{
  "rope_base": 10000.0,
  "bias": "none",
  "steps": 3357
}
Each number is 50 + 15 x the weight over its row's rms, rounded and kept within 0 to 99. Layers, rows and columns count from 0. The size before them is the row's rms in percent of the matrix's.

# layer 3 MLP gate, 896x576, rms 0.0842, rows 658-691, columns 480-575
088:51 42 45 40 39 36 50 31 34 54 43 48 53 57 58 59 45 48 51 76 39 96 17 51 74 56 46 81 69 55 59 67 63 71 65 54 50 65 50 79 41 49 52 53 70 49 54 36 50 41 50 43 40 46 71 34 55 34 66 64 59 68 46 24 45 98 43 52 34 47 50 58 48 66 46 85 44 55 53 44 55 82 66 54 56 22 72 42 59 50 25 71 40 39 42 70
086:24 51 48 26 68 54 60 12 39 51 50 63 37 62 39 53 54 28 25 50 54 55 38 48 39 60 40 41 72 63 27 35 15 51 68 20 64 47 65 41 19 34 50 44 35 58 83 48 45 26 33 43 23 53 61 78 75 39 38 72 82 49 44 36 50 42 24 36 43 53 40 32 69 59 52 55 37 57 57 51 32 58 25 66 57 57 51 33 37 59 67 34 49 59 52 37
094:75 72 27 42 58 89 32 45 70 35 30 36 47 54 20 51 65 54 34 45 49 68 52 43 61 23 45 55 41 33 62 47 31 22 36 67 58 41 28 59 36 58 59 62 61 26 36 43 28 62 49 45 61 23 30 53 56 46 50 70 53 48 64 50 41 45 52 45 55 52 64 40 52 32 52 53 66 26 35 59 48 53 54 33 28 55 79 33 68 77 68 65 61 62 65 46
090:37 53 60 25 51 50 64 67 65 43 64 39 80 47 52 56 21 46 32 50 40 22 46 59 51 23 65 66 48 46 41 20 70 50 42 70 33 50 33 44 74 27 60 46 61 53 40 49 66 54 21 45 33 93 40 28 36 64 23 55 24 71 55 40 54 43 68 34 45 53 45 28 62 56 31 28 43 42 62 54 70 33 47 23 63 19 57 48 46 78 68 25 60 78 40 47
116:73 56 58 47 28 40 49 49 58 55 78 38 66 83 31 52 42 18 54 74 62 46 47 72 55 48 59 38 51 59 44 52 73 52 77 37 26 52 61 56 41 55 67 36 44 61 57 46 70 33 48 67 31 52 68 52 36 58 64 35 60 75 53 59 43 48 34 32 25 28 49 45 65 47 53 50 56 33 35 35 23 67 45 47 61 56 38 49 56 08 34 37 41 67 33 44
090:51 56 33 19 55 72 68 43 40 41 56 63 29 36 25 55 47 82 45 49 55 51 32 40 42 37 61 65 37 36 51 45 72 76 60 28 65 40 85 81 38 58 32 57 67 48 60 40 40 64 50 84 32 68 48 59 39 41 33 36 40 39 57 74 65 55 44 43 80 39 62 47 42 76 53 60 30 42 83 55 74 31 73 25 44 61 52 39 42 45 38 35 60 49 40 39
090:46 64 44 49 54 64 47 38 65 51 43 55 86 57 41 55 46 25 38 55 65 51 68 68 56 48 57 32 24 37 41 33 59 12 54 32 66 60 56 40 32 58 62 51 66 40 53 35 76 26 68 54 70 57 65 66 44 40 48 50 55 52 71 53 41 45 30 42 37 45 42 31 60 63 41 32 53 58 66 36 52 67 32 59 50 61 45 35 26 54 32 27 47 57 42 40
089:72 48 33 75 51 70 56 54 46 64 78 77 69 40 60 69 20 45 51 55 60 55 90 25 57 54 48 68 51 47 54 81 60 46 60 18 24 52 55 78 54 52 68 44 53 52 33 10 71 39 57 59 35 41 52 43 43 62 56 35 26 16 49 47 49 52 49 43 70 57 63 39 55 46 54 39 47 72 72 40 62 51 66 55 46 36 46 37 75 38 73 51 51 47 67 23
112:72 35 40 67 32 63 51 32 53 47 38 45 54 38 52 65 37 48 42 28 39 50 37 37 50 61 38 59 57 41 54 79 21 68 32 34 39 62 55 43 45 44 53 52 59 24 46 30 24 41 48 84 45 40 69 44 63 39 39 44 57 51 41 40 23 43 79 39 37 51 63 67 46 43 63 73 73 85 65 67 60 60 71 61 42 40 83 55 61 50 63 65 31 47 43 58
096:62 66 52 27 45 79 46 21 50 44 62 78 61 59 46 78 37 41 56 57 51 37 68 29 25 48 29 52 17 67 58 12 66 24 36 27 61 53 10 58 72 35 65 79 59 46 49 64 32 56 58 47 53 70 42 51 51 55 56 65 44 65 49 58 41 50 31 61 45 39 55 54 85 64 62 63 74 42 48 35 72 62 43 63 49 57 40 10 55 43 39 54 57 60 41 39
101:64 61 33 47 38 56 39 66 55 56 73 66 27 67 59 91 53 68 24 64 74 49 66 56 85 59 72 46 63 38 56 41 61 47 31 47 44 40 38 46 48 69 56 66 68 33 49 42 20 35 75 65 42 56 70 64 21 52 41 98 47 66 37 67 40 71 58 51 51 47 50 71 33 31 36 41 58 44 24 64 58 53 44 43 13 62 31 29 41 76 25 58 48 67 72 07
101:37 30 50 55 60 61 37 53 30 27 29 77 38 65 54 54 28 56 62 00 35 57 41 49 43 62 45 71 63 64 43 86 34 36 38 60 43 55 50 40 34 62 38 43 57 49 57 32 64 30 53 32 42 35 32 66 52 45 57 59 33 74 61 39 59 49 51 71 34 55 34 59 80 22 57 69 57 65 48 64 72 29 43 58 45 49 52 34 70 44 48 39 35 29 49 55
097:64 50 47 55 51 40 44 60 38 52 67 29 59 51 46 28 40 42 68 76 52 71 60 59 39 39 69 50 49 60 55 66 60 57 64 74 21 73 63 62 26 60 40 48 51 26 43 29 57 39 90 41 63 37 55 53 39 93 46 61 56 31 42 35 72 61 99 52 75 40 50 65 27 71 60 21 82 52 56 51 66 25 51 42 52 52 47 51 59 43 39 53 42 46 58 50
095:42 56 59 60 42 55 65 36 30 25 53 30 68 57 49 53 53 73 49 31 79 80 25 43 58 59 42 46 54 28 37 50 43 75 16 59 45 99 67 65 69 57 84 18 43 50 48 53 51 43 26 48 18 29 77 66 51 59 55 67 72 53 41 62 38 42 44 48 82 31 77 42 47 61 46 57 47 76 43 43 57 56 34 60 32 36 47 73 50 49 40 41 24 49 34 43
102:48 55 38 59 56 47 46 50 53 74 57 37 55 66 75 49 48 47 63 49 37 41 53 72 56 47 37 26 65 31 48 55 48 69 53 42 29 71 63 60 41 46 33 49 69 49 16 30 52 61 50 77 58 52 44 61 81 44 23 46 32 34 53 47 42 50 65 70 52 19 36 43 47 68 62 44 31 43 46 43 52 69 58 52 39 72 30 67 52 80 74 69 71 36 30 41
099:33 71 44 63 46 51 53 37 40 24 37 50 68 53 51 23 35 60 38 35 49 58 69 68 47 49 50 59 33 41 51 58 40 37 57 54 53 83 34 75 78 44 42 54 51 40 28 36 53 34 66 64 40 55 45 65 25 58 65 55 51 55 57 58 59 65 65 35 46 28 54 52 69 40 45 71 47 38 65 38 63 38 50 60 61 43 19 79 75 50 48 52 62 79 42 50
104:36 40 41 66 42 28 33 52 84 39 15 30 37 51 58 48 82 46 68 47 64 40 69 54 46 58 49 54 49 32 46 50 52 37 34 39 53 55 57 67 45 60 34 48 69 50 55 43 62 51 50 35 59 43 67 51 49 64 49 33 40 67 72 60 44 52 49 50 32 55 44 45 80 41 54 27 33 61 54 30 56 50 60 66 43 50 43 20 63 39 31 65 42 42 61 33
107:44 64 66 53 40 35 43 56 41 28 57 71 58 34 45 50 44 63 39 50 39 51 41 48 70 50 42 55 56 29 63 48 42 22 52 76 49 42 29 86 31 35 57 60 59 35 41 53 37 19 28 50 60 64 46 62 82 30 25 39 54 46 49 85 35 60 38 22 64 47 36 43 62 60 39 69 73 29 62 74 69 56 54 34 70 38 34 59 54 58 56 64 46 53 74 43
092:37 68 30 33 52 40 48 53 34 49 32 50 67 45 32 46 38 47 42 66 79 51 29 91 42 54 49 55 41 80 42 36 13 58 43 64 66 55 69 45 28 50 45 66 51 60 39 27 51 57 49 49 49 39 48 84 54 43 56 71 67 58 44 33 56 47 37 57 58 57 58 38 65 33 49 24 56 51 56 47 52 35 49 48 44 56 39 34 26 72 41 22 58 41 40 44
099:49 58 69 63 35 49 69 50 37 42 56 43 42 47 52 49 25 70 55 44 45 45 46 57 58 63 53 55 73 34 69 53 71 62 43 13 41 63 56 61 44 57 48 83 38 72 52 53 46 38 31 60 29 48 26 39 52 13 52 44 68 59 38 34 25 45 75 39 82 31 49 43 43 24 53 49 30 55 61 57 40 47 73 54 60 27 48 44 74 60 43 32 65 61 36 52
088:46 74 53 43 52 36 40 61 48 67 31 34 69 39 62 47 33 50 50 50 42 46 57 45 22 50 28 69 22 50 64 39 57 53 39 43 91 42 60 35 36 74 34 37 52 67 60 63 61 62 50 57 75 52 44 45 48 28 27 53 59 59 65 26 73 60 26 64 39 34 36 49 40 74 53 65 20 53 38 77 36 56 59 66 40 41 59 59 64 59 58 34 55 76 55 26
111:65 75 28 44 45 52 30 64 38 63 69 62 43 39 62 61 41 73 45 79 62 71 41 42 74 47 43 47 46 44 76 52 45 60 56 48 54 31 64 72 35 62 71 56 31 64 57 57 33 49 58 67 47 68 39 55 49 70 41 36 65 59 37 57 39 69 57 43 50 42 59 64 49 61 57 50 75 64 31 58 42 48 56 74 50 63 60 63 50 29 59 54 63 59 43 19
095:42 44 39 62 20 46 52 54 57 54 61 55 64 45 08 51 52 45 51 48 55 65 45 62 48 58 65 36 32 47 48 56 74 46 42 45 27 53 55 67 30 56 22 39 44 26 46 19 24 71 53 53 81 28 40 56 59 32 72 69 41 38 44 32 32 45 37 37 48 42 48 28 51 31 44 54 52 68 71 40 50 57 44 26 60 45 68 56 37 50 44 37 60 60 77 64
121:57 73 64 29 72 56 71 67 82 70 48 46 60 52 62 42 69 60 40 23 42 94 25 70 42 54 50 51 44 41 57 73 38 54 23 40 33 59 48 43 81 61 68 63 30 64 48 55 41 45 47 68 26 58 63 35 73 64 49 42 57 36 65 55 81 40 49 77 69 54 80 41 62 84 48 54 58 41 68 64 39 36 19 42 69 55 45 23 48 60 35 54 66 54 59 37
098:48 56 57 37 73 53 65 34 40 51 28 47 55 74 49 46 53 68 38 36 41 58 28 49 48 38 68 82 46 33 32 44 42 41 71 82 34 42 70 40 49 47 63 50 74 51 42 66 50 46 45 38 57 48 59 45 54 55 42 51 76 87 88 36 53 38 56 61 46 57 40 50 26 28 29 69 52 63 35 49 52 53 57 83 36 66 50 48 62 45 39 31 46 52 24 46
112:27 60 37 30 46 67 81 68 46 25 48 79 44 46 77 53 59 59 63 40 87 71 71 54 24 49 26 60 38 63 37 63 66 42 62 48 61 64 54 34 64 34 70 55 41 67 73 47 32 54 53 44 49 62 43 31 27 65 71 73 18 48 38 50 37 40 67 43 52 90 49 47 63 56 48 46 63 53 42 12 49 68 64 47 40 21 39 57 75 33 16 48 45 55 57 17
096:56 50 46 30 12 54 50 37 75 72 38 45 48 42 58 62 32 53 54 54 51 74 24 66 60 51 46 32 35 64 49 34 54 50 44 41 75 37 75 58 15 25 47 63 59 42 41 64 56 54 60 41 60 57 37 17 70 39 51 67 32 15 45 59 35 35 58 58 57 35 74 72 34 59 46 55 67 67 58 30 99 42 35 82 72 50 22 62 47 11 45 42 64 38 58 44
104:70 55 56 51 51 48 19 46 48 54 35 42 40 71 59 44 55 62 75 58 61 65 60 40 35 64 32 54 63 67 55 70 67 40 28 42 34 29 62 34 24 65 47 25 59 42 82 31 42 52 55 64 56 76 55 45 42 15 45 31 24 40 49 58 62 47 65 42 62 31 59 82 37 48 84 34 56 07 28 73 62 45 57 55 31 46 54 35 55 57 60 33 07 52 40 52
097:26 43 64 44 32 58 48 48 61 52 55 13 48 48 79 52 27 42 43 39 45 58 59 34 48 59 47 30 37 18 93 60 31 47 60 50 31 53 29 49 36 39 56 59 54 56 38 36 58 80 46 62 63 69 65 23 61 49 43 45 62 60 48 39 62 51 50 30 53 65 69 35 41 17 21 44 50 81 50 55 72 50 48 43 46 67 33 05 31 66 78 57 43 65 31 66
093:34 75 27 05 37 33 26 70 40 20 65 39 43 40 56 41 22 53 43 69 42 43 76 48 54 66 52 54 69 28 25 41 46 48 38 61 72 68 45 72 69 70 40 42 46 48 38 42 49 54 61 52 72 68 67 53 54 66 52 21 68 75 67 33 50 57 40 52 66 69 58 54 49 45 48 53 33 45 40 27 60 59 51 69 46 48 45 82 49 67 65 35 37 49 45 58
085:55 72 43 47 42 35 49 21 76 56 59 32 39 43 47 34 33 51 40 37 63 45 53 49 49 38 79 58 46 58 47 28 55 36 59 52 61 41 37 58 32 53 36 65 64 49 44 68 30 55 32 44 77 48 62 51 72 48 49 41 62 74 60 39 38 48 51 42 74 54 64 58 62 55 47 62 24 41 34 56 56 53 37 44 57 48 42 42 62 42 64 40 38 32 46 47
099:43 89 55 54 46 57 54 58 37 50 27 65 61 86 38 79 33 64 41 56 46 49 34 40 36 42 17 61 42 51 79 43 64 28 56 25 49 41 42 18 47 72 18 47 53 30 51 50 28 46 48 75 51 36 25 68 61 44 42 36 79 27 36 47 44 32 45 32 17 26 37 29 28 55 51 71 32 31 41 37 57 41 54 54 72 45 53 74 34 41 30 75 53 63 40 28
110:53 82 55 71 73 74 36 46 51 50 57 54 52 38 46 38 38 42 72 59 64 52 38 56 69 20 34 38 38 25 46 43 52 30 42 80 17 64 43 08 49 39 50 42 32 34 42 39 54 50 81 72 65 55 48 40 47 41 54 70 43 42 78 60 42 50 41 58 32 35 65 20 55 51 51 52 63 64 50 14 62 46 34 75 33 32 50 54 65 45 63 20 29 85 49 52
096:58 33 55 73 41 60 72 72 18 61 69 58 44 26 46 55 36 42 29 51 48 40 38 55 36 63 61 63 42 59 64 45 12 43 50 40 45 46 48 57 56 44 43 65 52 63 19 60 43 55 46 43 79 82 40 68 59 44 53 58 52 54 61 59 56 75 45 46 37 37 35 88 40 40 52 48 53 73 30 72 62 60 42 75 47 51 67 59 55 43 49 61 44 59 65 36